From a checkpoint of a small transformer trained on Wikipedia: LayerNorm before each block, rotary positions.
Each number is 500 + 50 x the weight over its row's rms, rounded and kept within 0 to 999. Layers, rows and columns count from 0. Numbers have three digits each. The size before them is the row's rms in percent of the matrix's.

# layer 11 attention key, 96x96, rms 0.119, rows 40-95, columns 48-95
076:417499452491553484578533395521587483470418587516530505517513533414512543481478567560470565484540531531497534470435479459439464609541522389519490
083:477479417449565446495536568493445586636427530522491462494527440599500533473486518483466496493534456502588531510518432506524464488509551552505566
093:489516478558564505386562498497555451483531470504551524490592606565415467450505581582437564452458450545446438552532514478479380432474486493529514
087:525462540591590455587544525401543518512520463482441457492523537552537508527568557445438546582532518494517610510454450461474571590497567473625553
094:509576562516482537581514483459419491496465502478559486456417519462470504582481457575523412544535472480596516459583443535613533453478505438482535
083:561463515559522421514569560495459621560528537607455487533543458526473498537547521437469464516572403506545550501436504450454508627514591450492494
085:613484387502543534634464471524425540516405464485545475467506478566479468508567542510525489491508472512501547475483573516523524555515453481560488
085:553452527471429478439479479463489485529455549566513464512419533536493494565469475518431462452492510462451589515573423580488505426475464468485516
084:551454492503501535563534564489613486538607498588385560482496495445533491454538492555517536544504542570500549386443543542441449444442503428483548
080:474430529389455446498537451485552551506543591559482401464460582420551431528470564530508526615550556512516551485497469438483470522515444406513517
086:516526430430571442458594476571434491532499511504463439410485536545538526523421489556525440433543481505555413438519493450541481569579515455526573
082:486543510492478545441455520469434486397527472541466496493505484500457515390597601641495560508502473532427579566486517533481435458538462573418540
090:433469523418463479461535538541505515466483464456484474452556534495384384465496538535461495497496562498465478562510448515424479610532523487487475
075:462574521528578554478451553542455411474554437509441478484514464581493493392527532590506495433427523456430495510468529515453504542431547615449581
082:471486604491514431481590453479502437453439460564485543538458465553569414508565526550528470472473364440473513475589563558477512436497518508509433
092:626585544485428493494568467492484454497514593489493498487456520529466539557505497510534561425473511606463553525602526382484471471504447509551444
096:524498552509573505558485513513484430415463542324445566559541488470541524517453532495499525573520461505494498497538582466501488436559476516446443
089:435540533531395500506544503522500528471465646555495533522519484459538533554497500518520443522558489559487551445479517422538516503510444488526459
091:534544580525427514411548489470486516557563531549442450463436448481506568576483456426550456480454531550495517474410522499538546479571484553429498
080:533579526552483571475425552485454504511586408496465500522531431547483514377575424543577446453491446472503487509464510522465563520451542593467528
077:547568563584523575477427585443393449455540456499489487514451494537411437449494428550591493500428480505503534526514488475482494426487508535524520
072:579473542403494491526534394557480486473436517440528484515486572430567565603419564489502542493523507605485560529497560536485441436561408451408481
090:513446408524460439491474488566508440486471479498491488406393506510422454474528429541620449489511523497439448576528537429570523546496471540544528
080:476451508499394492504447500552477507578508540430504490565474519523499488542518450347513492492530545482562407357554477488474585448524509380476381
044:575464522630564465491491529378461498532463520571488589462501504508569557601493524488481530501438521548492604604494546475504459477466433565434453
073:448551562567436541509533492482494477438468477529436443525508441524539492515507553513611516427489468441507614436495534595413506472470462536469523
085:396558448529415509513545467473413528563494524470443477532526470510574501461480614499513507367546552427514522450433614508421487521515513427533528
070:416551476451495476553564440519464486479519507478485469528614526498528483420522558460515464379516468440511458517546543450466454454528566492454547
157:405604439454450501485605484519461487487501477491431499523605446499548572424553607460548499398514524452502477490458578508428460402514554475454498
067:497562455410523550551503473533521471527539434487540470450584572468549576418580486519536561477430534539537481471433498469461504506561553577488499
100:523486578576402498457484467418455537454501596523478515551509528482463529525413481569528495501503510496525448443589488467496480466465454456374487
097:371530486604485521473516514475509471491442486515480467439544496524468398547476548460509436438508496472570514471442562529427561579398452481618501
100:484472503491519465489487440504609442504461562536490540510516494424573581464575416573433572545528449566403522455420527527471423484549506530454477
094:416503452483508476526556520488500398510520544496542608531557611489546717471455532522467446481508460499467552474436473513508440445457593493553465
105:508543465561451418539509450547476468431518548496426523559531458478598595490483533485517467447480478559395590526486468494513489490465514463541463
104:536436480382525515531521472518599475400434492446529519473475449466450518498545526397537493551474439423568532499571506532459490581507559484429467
115:541528488564555471483558456459514489535497392526467489513490502509532502428555493539565501429589596502585512443539518459332529482376537501537549
106:558520476568505401499518548377503517430477463481422446520441434479546521649501551409465462454475501525489453468458603418455454506506455560517567
105:527562608454444528458553451456558523546513452515428524440459529452558525548623495583465457462506482496460487484442525530548558471497458565382438
103:532531554581488420551462544534463511499452480532528527477529522497455421448465511510524488515549445511509429653556596567477445468527506404479482
109:554481461499372513473590419490592504502525587450481413523516531499458616474493462478452532509490509564458497563404484510512488639522510569518479
100:516513497500424484477595444487539433428524478431545421443510589417504479591444557447437547572437564421495582421584568453515515436535495551527527
109:465490547489527469456528568444523429569547402527472613485507528492467641444408575452429424494551496539476506489494451565527472468455537495502456
111:534535559448549523605554458507405518429490538461499553510483502477596482529453510513505571498504585537461474527520485464580525466451452451456560
109:569492534582577443472466472579389423479514434516527549482533545451462560572486478526472553456542529544616534487464531450571438508477526489450487
101:475437474522529526550461585487526526610503508562462545522423428529498494503477512465499438482478555429606518385458536542603499487477475465511490
104:437419394487525507530453580508589450472441482540464471502439502473519392492472446440548511497479436457481422501442519511531402598423536420560495
108:595476405555537364472533468521457536501436506509518514526454482472480545559507470478506469503474448535482545514488500430452564437576516425548531
101:447512446480564473416545542540575466485551625546483556456500530519537526582528491401568565396491509524455466466544525508507476328467463590482500
105:478527417468524488482383451527482535442534512496494504454505448505438445637469570420490498550479553484438629517568533488502424463497475494547502
110:527441519543519483459569525615543502547523478514549493491487427505503470524487545390516428429468467624525477587577500533580619548507482492455523
110:480468482543523444542489632397485513448473562531483461574454486471498451487365508454535529471422483411513440476540418514526451400466414494528529
113:529594513506447468475554496532502393552558469500412409535424511513462423562489470518434547537467535463488564505409445575539457462494494556465564
104:453591456466505484418407539508602518454536460559448436480531528454497446461446458490561525489539502529467406473565489540495460416478537413496502
100:444518447435541450562516521437633464562432612545497427508426557446493508533517497515500498494536445516523484408508631439482511444445540492525524
112:569418503416522520461492454488587406467529550455505515542504560509478556439390575500547514511527579528582491458538491532502466410546533487387548
# layer 11 attention query, 96x96, rms 0.125, rows 41-95, columns 48-95
076:539486507537469493499416538520430500554546506528466509569426446433537520591513516436508564503494507500460510596512486547469511518498430498630555
087:478464537512461511436462604432527407505509495456493575508492479551535533427428549535534547488458513540507481553544586499492458528469562524583426
083:512531515523520480443481483512419411543440405501582456447577476530540515477406506487582474493426545408438466525437460429569557558434588516545593
094:509537509514526459534508445446509473419469537475518598505533538460478414596493509550467446563492527467572558493534485544486536444477398566490535
080:510528610498485552555471488556535517523446383506544496484536443407470459466482496483530439488390479410511519557470517572536558588499512565525470
079:574467398569585452636414548453414558537440513464509461546390535510463560589484464485484409521527530525562539496492481518621562519552525453536422
084:501456556390414502505493528458444502373456553557523455468456485498449482462531498462451483533458541488400462523532559505632517445450463495481581
086:504479519506519470508460516431453488514529494614441512464481564504557507422510462481547504478422591531533506389471535537563523452495585489403509
080:469587492447387483474467482472429447492448465481438489354542516507562460466490486480470505436502548515474548504503496545532501513494527601497608
081:516460458421477538572425510605476531455514502425529571469497452441560387482440492551420512541547557544467480447464520496458542471589481537539490
081:563642434484542475439492562526451492469542462548475429467508519524513542530494551558483466428424528535407477509606557531477372526598535556509491
088:469452566460430548488446532560518493556436500487531461507523479507512442357444521468447425430487511502428511527607456414423597459492618466528494
073:464455474486495485549539525511471466531523486529470457463535498555523540379487560452519516392459492569365428464467570481473467539503537461507525
075:505445400473569546545535483419489493493484589526595447519592542533455516571553438584484501546439524470557471575522431501442500492434567462535484
089:499580544468479551458458374516500530428402596458541516505496583498484439503520538500447586485450508496522507480532537491566553406558487451587514
093:521514480531516494536463509559362529446502520533605535400591608515508484555527471530520468543494519516451478427471471447550543472524507519436468
085:420618457507462496452441416573509550442460531511486464532557516408539515531484529524497483547508532445407431484494528500589529495541522512505489
086:562516488496501559477422415579525417455582465551519483351560503467486561423517559429463535580450536533388501509448407505567474499472524583420511
068:518485519519507524530550420517556488537525420507448533500492532478512429438555576545513490471490476515453491424413440516383512555579540490364498
074:497542483480537526498450518549431469544474499529499532506499646479549469468453570443464475560455523510589567379498465487537530509506515470515613
067:529571460486455533473469467502501525493524545471509547412490561518515568521449462390361554558451494570469528536559468509586593465505486559530456
085:557558472471581541515557511556501550549440570381519459532475466519394396542501481512522419473561507504618427485556469487488395498467434469439537
079:579463573470446499478524500522536549491468481468441520441573440422503452536533467525503488601541395510503604418392503537417492484542487459451540
057:471536532515547510526473549601448475544559482477479464449608428537584558412506482550491493438454525576406531441467376528452517468499530497453484
060:556446446451512509471500555509514552544506553480520426571564515520553537475429415496528523466483484630583437477500493496550468454599389431461401
073:473501469437492439491538588465539505488422489480490483503550431441555451545536496479512407487459558484501552495546447498542474546502507561512544
069:448565472500465400410494541561494472533451474499501462534494467442569540491546581487601456529469607502472464470539370514413500559503587526453492
079:465468516434450444474490591509451469522381413428581437510555413417557459489464469498497420457452464554512534486507492476493509522520513460601584
134:497509480462488462503534586523471487521367481447501435561593386450571442488507516438521404468499512531512528463533413465475490510528529506581577
109:436406508472507488464529405529546545499525616435516562464496575486476523470540567582481449632523581443448492526517542466504533510474521435462469
090:433446472538523554497519494500588465501457529519446481539492481542496494404470449471437575490448483476496410482444508390493519579470530492525485
097:420538479501535476483556495443502473459458451522527534458541465460491550528532503529553500558449521445458474602546487524567478477475472586471467
096:476551450524469514435543576516531508458488529459648501537579520488625588513476512485458469507474418468534481437362557472524507439491497460534425
102:516581442525583541437498472573441470491496479542607440558503514479494559456536579502509491479530468540582471454477525531540475463513406619393491
107:522486513432512522485488542481513522400522501500586466533438449417423434507387460511513382501486489581425589519466477566427514516505508460496536
117:535521478484546506446603522440550505537447487539525469449430480527644536422474547478558515454338492520582532449569471518460540604512529483523516
108:491519424562531440459473450523451510490616496548473513474466498486554597577520599447449482460517488527529439503520449456549429558477500491542503
102:467544511525555549441577388512558497516587478606483479447538562469462584507535535509450494474464569515411506570526505491478474527424419508395505
106:483572448528570614441501615467527504510568482519543626543434594515458439551463415453537415493514543399561437495471504523459414574501525554540399
111:463476550411476494444467414477594527497495451430489563523531451456476517547533579500560462481493446462493511580446563446464581532469456457495451
098:567601510523519440427519528476450527373447502420494500414458487510508472555451558450431461607511514575533450453509544510411499487485499535549504
112:466502477458484564531530562573480594464464468556523566565562467460563541478468532421469498535521414587579523523430523463409474465523508441480509
112:520526473398522485512572493482486585506521550528479508492509565565503492571508367444531529446533492510590556458588567532527496411473362489490486
102:488495427565570480454503541498496507588528512479562511361495512631494573550467466561530527511516420487492470404497504549513465461540498476557502
102:437462482542527504633371517497524481621541427523483495517473538534579482509536494514478512486495504527549529475429512505540511485451472419453510
101:345453420571410436530530518420468506531543558508478485547388511507442464434480425512543513478545495482534449520473586423503499530488432412494483
103:503520450455469565505461501633496528529411517386557431497471511502463492579495411469501457543501417536580476473529421501487457555552429446534465
103:479439512461457513512462447487533427493517536579452544466433489457513602511555516544454609459529477512521486412500508457514425447547511519570414
110:422588515457528529454402471516497517476460524434557465478450451505428503511535527529490505533553564556509520450507444484562481500535593508466516
102:558396518538491556473504464564499412523542446455494499539511438475381498539500465443542521508546464538518522531465518495417485514485499541573520
108:566410396478451486501415590430472453446550453591488549513391546442473494590553601462478533493525506489548568469514456584533449462563416482451567
113:468553489501513588469481493462522459468511542461445567455459516546414432372527552463514572560447576598573482500488446503571470464391456541518501
107:386526481414396499366488554440521466465487521520526522507476544453522523415497613573551486476536493585507375542573556492464486558551435534478547
098:488504460533412493498391438486554521483434492462536535435440553424569473531551492503464484536495511545478425372447465458582536512510497394452513
106:520542510437497512532538559466443424489605517588552565438479487452577454477387514550565513493548580545468384483465526501483442483489562481507526
# layer 11 attention value, 96x96, rms 0.141, rows 32-95, columns 48-95
068:499401530544598465546466515545468543513541463499469467503528468577529492448472562486506503585549393423504473390467563498558531476472502482522466
064:465515415528445473526440470367458490518510445491620538482496491378461524526585452457474529477479492488465470486473555564567516569493497460424592
071:529431531478581456608558533510597528506590541443460431483500540542451531533477518559516479544464555524585516521475510463524556518460480498504476
060:489520504545543492505507589430420544447525452521471511430485420464482580524631577472464511519450483474463544568481522580432602522447530500508513
071:442526472498444518523541473585502513434513459571468465548562463409549469530509496449594591509407536411530516640438480459555552520514448451519421
059:506522563550525432435451451571434435469467486596506504549435541382504486552532486532521404421599488470388495498542414541524445555547477485494497
065:596481583482454550427530521538516552537445513467519381468560503568580515483443520425416487465546553482427444408551501512530475486474542515493577
054:476547470550537544483421497545392551434476513529506517465473566534420578502511488544523538522542448529515489518547421578628432518497394559541586
058:434436583501517483552553570417569515501478506557499489594500488495487447541456456482446443500425506457484485447427601471520535441440580505533461
066:514574547500605552540453477535483537526480488419382522628525500589484554365499516511444544508477413503519576475515533522504494549614477429547536
066:521424622558513576459510567513514479461438456423410525479556537453492374523525418533598477494472450473419558604489516543564529582468544489553512
057:588532578530538450428484535422524483528437484512498481485527495407545450513449492400479478536481497453534495493420539522527513440494669412557531
067:565506588428460505652379479403496448514578498524482492382483449501508546442427473475543495487490445469554531502465577492461496498515574415509566
067:565455465489514574564542516454503435581509507371476473559469380492528427509486418477545515476515449527605556483467537560490496537464581460493562
057:583432535563523490442412522542486497492550515466414454490465434571463467500438450508540535527441502548533522498567476402548461458502602497485474
064:532393573467442496505438521512491553455513446480501476594485502538543487519515455439555504514514580459375528496431498530353468438434516480494471
059:511527385519550409571411461478507502548475510443509511438419477469466574470518544485543469524476417504587418433456449561568493475593494469468533
068:465557536514485580473498400558484392470450445609531567459472494412466535485559441507496523435534527502457517509526456515601510559584439595456582
066:548481485473540503497494474418496533458535511576457400529518465613489573545521547545537495498534611440553499503469409505448540487579542450516410
064:446502434528509583401505376560412525561491485495552522453500519474504528487420474471454485470526542518455469495557464524479513529431480559443592
066:559517513510569474488633540520610523527502438542531550444538538441533450534491564510362535490491534469465470498446488491552409413515499490570503
061:595569494534440514524494486487458558476539520540449406495526473531565585415479494488444500429537489486513470445590544587525478544442445486592526
073:472537464572509387586535530539564416432650472603473523558487453433444537544507525505561499554493484469548511550524474485531438474463389529460451
075:518530515437561453436553505613516560466517530501438446488453569542510506515476556568493506544603523496564545450490402408435481501497427553512509
067:529463487461569457572484509508591557524514529357490409517479480577542514439527464460539469507445532494526448456448515498461469440467564385493522
073:528497566497452462463454434569492469467451459559453558548470479402527549517535450469439484463548495424434460500561454532582525510569456568512557
060:495549532394497476383522499519439535664543460461539531534450506531466492399517488582469422462475441526465526425527453521513430495524518467460511
064:441540455511480441494534571570487503454439532466568468456507587485533494494570479501517488574522492559441511470572452539537540524527505598467519
061:538418468471435563554553590486532604466497566450551368407528527554459521545542554507490495526530539541523443479445517499505378420503466454502473
067:472560438444493440509499393630615483518602496557459555550516525505535564423512556523522485470445454482487475574481523472529578489508517472468495
059:488538451433513467454524452539447546598453598501527477567495498483511529524499464428489410411570487476551496437574407518552426466576517490444555
065:515536456443541550535436512559483469573550463354439425448486475576583551428505434527394488568483500489491418515491470413429555503530551505511443
075:485519543511514479518554512447448608537511469520481511470482484484516533545463518494501517550567472480412513430543490537454544580514492569546500
081:512447441522388522463448578491485530501499446547521489391542545442447522448515500464477425550526483473516443412465568507519519479530519515547606
081:530489493484562495530564487574438542362512512548460430506504543624547590451434509450535508541516551546424441424547481490372523481535468480542384
085:452447599530471575468590568528526516556557485466483577494434516586551495605479497538617499484433439533529465441512439474461448442441545433526519
082:544466577525500486360482517487566502460497518441426525479548453477475484414512570506512586508517498451550550531532521530524500483478559539549506
082:492519493474521559475472397486582487465530527471511487492474510494382522544595462499493558470426513467479500493531484481548422459434526479529411
078:523527484495474547454420459535504487389443473511472529443454514479454468516413531564562456454515543551416468480483476552499553489568512539564436
080:547558411506441525554543465479457507382446511598484463487492561569451538557423460541481398543491511545515502507433499511373442495464505554430484
088:548516496515542516439468501512524521451535453479566533520493571564491423487545448450453415447482496669458431522456494491461515511505576483559495
079:574548455497427445475450480549534439564454501567509472419535487551494528430621497576539564523473457566392500506519460487640408500423471513555503
066:459505526535603516510500445465526529425621472414476486510421437505527532500527486535522458536543505507404498464531470499486495482519350542520395
078:439482488487436588488427451520484477554461496505435486492516526509471507587535532494538517470489481505429458502539513477498534476570691511536486
078:483445537546642539464548432543478478511475483476534473558552539491476520528530482445557506529517616442495433390453510561541527542535471381509604
075:462505468488423565429575555404485529493541469407548524490435466586618524545599487518381461510528447551594510478455476530558444454588500486550494
086:503523531537497442605478466510583530461520444489603490478529443503515525453495455538556518472416423435531614476557465536488491540501558472411445
079:534507577487454532564543373416438508522452465505503465564463467470533548486367457497452479450514512548423517547509517607541498590478462527464594
082:442517447431596467501517518498525451507417520452469459498480445478445547468583513539545611537488529471554436624533542496582437548451460473563449
078:392495493530433419524473466524498488403497529484563530481433445510407508539575480554480527407486486545599581526511470542518502504495575502381634
079:536453453465486564443526453530513538456517523469494534513515526556430492532416473482545446510361588485398542474526608523424521464539399544567463
082:457500409489537519433492422531491579497466460516462501475521570493392437529381545507595500456464539450452535583548450488490530549485504505492491
088:429494537501433379543434488397479445512545517597477458442465453579534561561474476465504505530505597393521561547512529528559524516579475498488560
083:536487483555463436470481430531502497549462483436500459520522529624552502380519463440535527461492576545457521510536444489594459519521497454419546
082:512513483537538558509444482416501549421562469431478538581490486417411450502487478459633497512394580507438485555502500457539529478448537444410406
075:483457594515504453551494484462543394528481540485453509541534449504542453573445498464472493455513466520449433513537577509457483501486476518604582
067:495526516461565546398469530512528520466580503452470433487418498630449579487447484412544455566594497503465499463466442510527478506485336498560512
080:541497435429398551435386530557486505450475539401539510500546498499512522502620532478530552480539435368479521396453499507542587502496543453520533
081:416470463460515487498513415562517519497460444579539499534506458493507513497509543668569468537476467529454547549521474489515582547438386516437481
071:472568493480562453509546471546493511391468500511584473529464593544506515568552535458424500481465489565468514559450539544430495516537588543475471
078:547527557600552568462572462461478429554505455485447493518513520504446518503415461521518537507370536463533451377502425574508540484556519498500461
080:494501564535463458470558506563426555517427481530544444491492548502469549561536594553536535537502473548469483457542455555462458484478538576505530
084:447527484474500435482532526421441442522499519426475574513439479508528501509563493482401497503542493566495448452490495554482541494561367522512450
076:498500429477493575456506489506500553532554514517516556477508519544456507527562530472503486600485477417472524495449468511421561512611395501545537
# layer 11 attention output (transposed), 96x96, rms 0.153, rows 32-95, columns 48-95
059:500515515547477577486477497378565485512423535501544506577559458486531575533494528587461530484575522460633500420516393492489528466493564423548429
057:451470514490490497490509539511506429462493509501594480503572547567520469472528566465549473470460482492533476521552452562421434587480565509516489
062:482481491455472472537619459530434439579554484415455434449492530526496472522479441462484557558517515521491497463501574516531472483487545587389536
053:538449423548466514427605449487540397442498572492560431522525580615498426470508515527505515529530516490481643549568479415563456480520495531470602
061:492483500569527505504435503495438482456540572506542530448531503589446581424520537563497520470551445494495439554453624453517542387532534521544436
054:406583460483530472495473450505518361477542519546546479524568536482511494463482564462478423436474463488537553457461456524536522521407560475526505
056:471395502449475468525495605482570580493516553508546528472439467406404401514485453461497490415575531547567435430517476549504505499581511459477491
049:556484457476468583502522567455543403499525437489488528543468475462492496476483464407477472450545537503507490521525503440397503534446657477441434
050:495505462502496433519449455502489480504530611494541389473531474489553566485480523465453532558480548518530501443438452505476396503523364579532507
061:531461524425504520507536456519401508427476491587515529495517441429488531493441474515575521462565624519489482535511363450437533458531552505471475
060:559538424504455496462569463542507513561499566607480573443497472463487513509486563423497516374538484490489492562518551484544468495519505571421427
051:583522526455500464527523470463443587503496624537502506590450427459464479461476551523445473482563491467475526530563427475531520531569456545502464
057:491536538486620577471564494509437520498466481472564537519445542447474405506490488559519579435442554418486516520594463527490481430496441415413474
060:531556511465457544439556461526498580514498584497513461457518462446486480482538505526536477567556572480405466576554483530526436491515461489338511
053:481627583495501547534520529468500584556467485529425499512475512444545492514513438501524513502509483491457404466469522464480577510518497547507493
061:474573520538466564518519534507540513543452498517557511453460513473523505445496493524458530538603525506472511454476505496580522522530513516549496
049:465489527474484518489516479455464415490559502470535516558471498444489430485467484492501540488459467472575520518621449539434519518361500523486484
064:534506479606509458473533532533481442436566489537523535487497452422549485530473523515501483389441504526478431483447522537381492565484535366441420
060:439480532471486433463472508585497529484594553464457459532543441520498475459529480593474539583490468467465476462455358449455544461566537525588554
058:464441477456447479443422543438448465524465476531644446490561513545468459482611480456545456465517514504482482412471487577470526555543545449382593
062:529449438476462446489525579483522536460512561479480463569581426537466580587479624483482474479502549519591524541416509532521509560581545462486481
056:536506445466507491514411568542601528361492522441479440487425527498442496588444444533552510455513538548556509498468440516499448431465551409528461
063:505537557595552535536568496431574390468452459460479423486427564532545498535483472526382523572492476576508512517418672484489517479447589539498464
071:526488513559505566550478452493459519529517428516398552488496423474510560462506438534446523569528490515448573445433501507586590473567521455478534
057:488499461455466470557527610530414494589517504534518465456473543481436522543430514532531516520563490516542465527544494572555486458507473557466527
069:413499444548580528492435518501494456440483586525535518468563507468552506478457581500514521422451501498508529411467518546501436488487504417524442
051:498507462554488412570487486474490520548478425583474551502560531444464494445459599498612391450447548488510539503518411482540460560479541453519560
055:555451540499452503528490450465619470537523470535411580540461540519524422469470451452445492563569419527528444484511594495451491572484516578540454
059:495459493437462468571520605538559451524516478414483533516482463520482470520418463404519523532507499515571437568533573533537504482437522542470518
061:428554535558566474510468553499392497480472448474506490512489575505526488515432522513490537603569482490536517450529527493509532463478529495551449
054:376424469442490459538431484460440411447512425459541551486524475448460492479458557458545474513458512469490502470541464494509509419435430505453570
059:477548603468461504499506515472470573518508518571557498582488555508532486565567432523576541584542537578425438433604456513527411489500478466552519
071:524463584537487575521446465466561529578565569530542416524522549469564560499453429561439451603459466486566489440451571502513516445471425550476477
074:526458465564472446420485428567448423576449471438577516518507426553611520551515511441615424483471508453541535432537447541550552466445497493477430
074:449548578565586477473519523493498450502532415392513503519472468478464525564556521579415453475503517459542570511395491545455515488425558441466465
080:548452437556486500537432506509462472555400500480438505554458509541429487485592593583471505536510496509478588579506394549524531540498503487522449
072:621585483369476401591488435457496586472512599504532388471519515525602519458452482515519503519465549538505429502467401441452537601508486504459508
076:535550450548481455510604463533500506479490444516591576502534568438391367433459420428524478498496512446556410504472539457490530547552557531488537
071:485532481471557464527534563502428554425460577514513515561447437479485525529474489488509501515501418532559517493638407508525490407419455499619519
072:469556536410597565519486570519493479402529405489464542343548481470518441457489465473512460464473488483529430490587607471564459531524524473514462
078:456517420507414474528557425459507407402542531467520528493415496476388511498463551597546541475525450487501592517463433485564487509558452579519432
073:471494476517561422542548468473533485559577576515418506529501516419496389516453462452515452518531615457513445490588446548488500514497660529482540
057:484559469504480546382520556561536479563456564501468482520488547501465501524449460440426554390506571535597504494441419497556487532419505583531547
071:543473467513476497525553484472442469487436442559536511479521420425569499471395511485441579504571508404503476552525411452486428503505435463620552
071:486467425490455497496542501508418513550477504451517526475483400670487531469545582487427441561558560463512533607419603524392478464553516482453429
068:502500407502533442532483529519510433483503494461521558502490527606438538521481492475537537521411514446531522473465503515611551520523480482560460
082:547452494487503469504531556545476522547523482515386498491500518552424509437474490496508556402539565461466472523541456394526540382464422437408497
075:415596483491494468414483588520499625493534532574495487471463546450493537520523418508479540488574522414541466422459521452488490443627400455457457
077:496442584501520534406539471470480535497511417524512481451597510447515509516555449499564568585523459504524560523491467571431553575531560548598537
073:473577373530497499583502512526494437492465465632457532398488570470523480506544531464565507501484433445499514540536476401447477478526467502547496
074:543521566429466482497533497516478507513472469421637513518455492498459504443564479505501439495583443503507451486491519475554499548457442443510498
078:536478521437494545567556511432498561453460501512519396472530517486532520470480439459510438578539385488436521500576566481523498497423488465483507
082:528558509552571472494488493613487467510416471460442553524441604463597491479586456468451483479472575491469424548392543494521347508522385536479532
079:458436383550535418527536592478547489498534542501448505535464442470536526416520532497447434471533499528502462500426477538516554457504432500421480
077:536467456465451485484555580574518513459401448496466477496476480537473544462502423446486528605602484444491475438597533470448514443529517570541544
072:483472550503438486478516415493566559527549484531551437426308480486495448479559573502515572510532509459445353535479492560465489560504452513535381
062:528594483484525485452525540509472492529545521415508456535473532441510516613495545442452477483429625505523628579466504523510446529518498545564514
077:535459495472480538583472451466537490496522428569608517473471474543471551567373536390524486562553491549589554504483448437470505463539496455560535
076:509512544608479495469480565494546542525537414514439560545536510576516522506518455539418439494500429561553497478469492510440588483444507498465482
065:444569551492499648553458510429497446422502471500504568471524574459466538470432501525471458424430511361538473450512571478470431518558465414531500
071:469539482453563481555511532616384544441478540466448464504466452566535440496503521563452524457564548550557527527493531447424484484467531485563527
076:506532421559536531499451465513418450475498603461499482537495509509508481447525419592492477534441538468516658533548392528449529463538522533482495
078:511513555572527498455511466504570450466539536517511493502491499535536551499502502465477550438526481503513483362383553431567461566496518536533472
070:586445581462514537528528492483505458577578434430531502532535450534488493500456538510467530543482487505484548522454544520594400472471470520567495
# layer 11 MLP up, 384x96, rms 0.0972, rows 0-21, columns 48-95
082:574426449434357506508529437509505481475549468463487498489354510489521471587603500638464505530496488543486467503500524500490472548548451516424451
022:525425441485385517468531481483513604519608624582516451558461534597444498485500589446444487518495549504501539451584429502483537554477540479590536
028:531550496413519526500428494512534537512480505438452536549475532537452524454561486579440571567550518510584449554499486484516394547548470407427440
153:500482439610564497498405500519455525448538560595493453409447510500475515444502492432539562552440537466529502467545568499480467541490524425446568
148:485417492464474413576461530569435549545462521530527459520466541484582577532537563452527569474499448533487470490477513362505492570533544377550484
029:568493521468597535455518483578541487552543464481436539455434505488556442500524407391397505474520446557444437559613573491479445560564452445430467
015:541535561475476587570515467406479540438454565411423459483415549506480458513525534526487546468603497556553416476582465528529483538490476416481490
045:606413564454399522422554470513447578422457513489517471485481560460437524484488396396501550491537567500521531565499522518420506508534526536590560
153:559424532486563445494511380504577477503523583532527522494508465472526577475539530553373437476480557570499525463442498416512540522558447469523494
076:519484512490442517490586568369525517469496560449485476459427572475419453455452361402470499525449421550470524491510419549572478519396521524474561
150:596403460520502563479449576419518548556508498579472599495450564464556538499558482502512562461489464483507445487509520523529431487532478507518497
143:573481502555526560518495383567429521554528471470433538443475493541494469529427419490441508540496504490546435559446428513547458517550604586485475
147:520523525494499442453515439520581515493464592569512442518447422470511530483457596396490496573514478531514413492584459526475453480553567545484430
042:559412575468408528415570503520485536458513508447591545468448472470458518441548464569485437446576589468545564615554558480447564504464544505475474
052:552441508513579482626557542527603377484520563471439536466470511467534494455506419458401521524466477580490435495452511529573514546444507472393511
142:489422520467556557574573449488573512421457619518489603516441553513548466437469495522544515577518488545511432525538405426479510526514499557455498
149:513479585508446466413567487519613548514453550519483534504460553398447514507507464587442483501528446467486583506486451476493535497500458457449483
079:446535495412509417610448474560527561511472476529469504495487469425605375584512505506454516535497451572513523526523502498439560429481405450403425
063:546516493415518529518434433507446567569519479447532582540503543535554541433663485537490573548503562526502539403594480454518468450517483483507475
158:412543532552416529554609469526545476466514648574473516454479492530550481464532555529501558454597524490470475475554465501464558524494454494453488
151:475439442515429530492478473528660600528480593513419550443483463546592573445550428551513510508510462591575486461531475410502528523522576533559442
041:540521497514532519455530530536556534473495485556420518437407500513515439584498490439438511601509439427469485393506589515509590491505468469556462
# layer 11 MLP down (transposed), 384x96, rms 0.0832, rows 0-20, columns 48-95
078:481515521534554452524525520527511566473462530472542509464579485522546511466441484418499488452475478501517580536545357535495571473464474451573502
023:536543544490586499535469481482481530473492425480472515390452548460496506537478529525508489498487455542491459515546637492520446434500574419458479
029:446455479555541421458515548536533411494588562581661478467524469519579479541517485462514485500425459496458530471512486508527495459501518579517555
158:450567472535533538454521645415573470504595507449519472509449430439443441485460494537563544554520493424452469489471494466559577511573613581471561
151:425538560475489501559487493477529468463501509449518524535469573463412458501536439528531444431487470554529475514467549519514538461556512435570493
030:477479431480493554531459519412453415538516545507646455559544477530480548518516553528501552468463520493525666414456423520538530480460540573614542
018:435458481513516405445418478588523423472569528557566526426490528456520470565524448446564509535460463456535542509463496532523434450498576526476516
041:447594435534555516560473498550549493508581544482473499507497517506566431489545596550473453558483479532538480440548467540560535514502452485426481
157:500530426506516520543499582596445380520515480487577563428499529432522488546421453500478524458561564456561441458477483514561476472493509494452508
076:549542471540574473531441352587412550468529474560496550476567474460533447557572524564546526519541562507478567495455501428434523462510517462537496
151:420535527453453549457515514556537445468502504410453531472461553545496552492553532503446491486456495517574529536482574507517419528524538502440421
146:343489480435437479593468633477522458544430471453512501497495587447580500526530487488522522519535553465472450359523510502491490582435521540502510
131:510491511520433477589519386460455415470508455559502481485668523505553437500533589555507562552527564515417478438558575523587599416461406509509501
042:435601440513564490519455520546545540534519555524472432490497497528589435501482546452488509542431450542456482455424378494577481487541396543555525
052:480529481437448586519434445466427588562484399520550506473551522516514487498492560462512588483522569451492573508593480466459551473515516488612558
143:507534502562528548391446534541499429493579446464542429513539503540442455400514616501483462470443593479458548483449452525496539557528470520533572
156:490557470504455483498522522473483521499496473497489455531500454548511487478514484420518511539419562460482470529499491479465507581504545522570507
077:590450491529438605447546502422508418499508548431580418503548528521457519445458528498547539494453526458439493476468433453562486567530573564445552
066:464470518515529527457565562473627459480554584548551412502494504480476484488439509498525452479501404505473526543471563517501509516477475542518458
147:532491524542464522542452515485513546520504490448376512437468574503447515583519480503528500538425505431507568515461542562394461481525456540468478
166:527502551565477449449479438487441394480528546540547545446512475533452471456527547572514477611500478542454479482548517421471492467489534474525492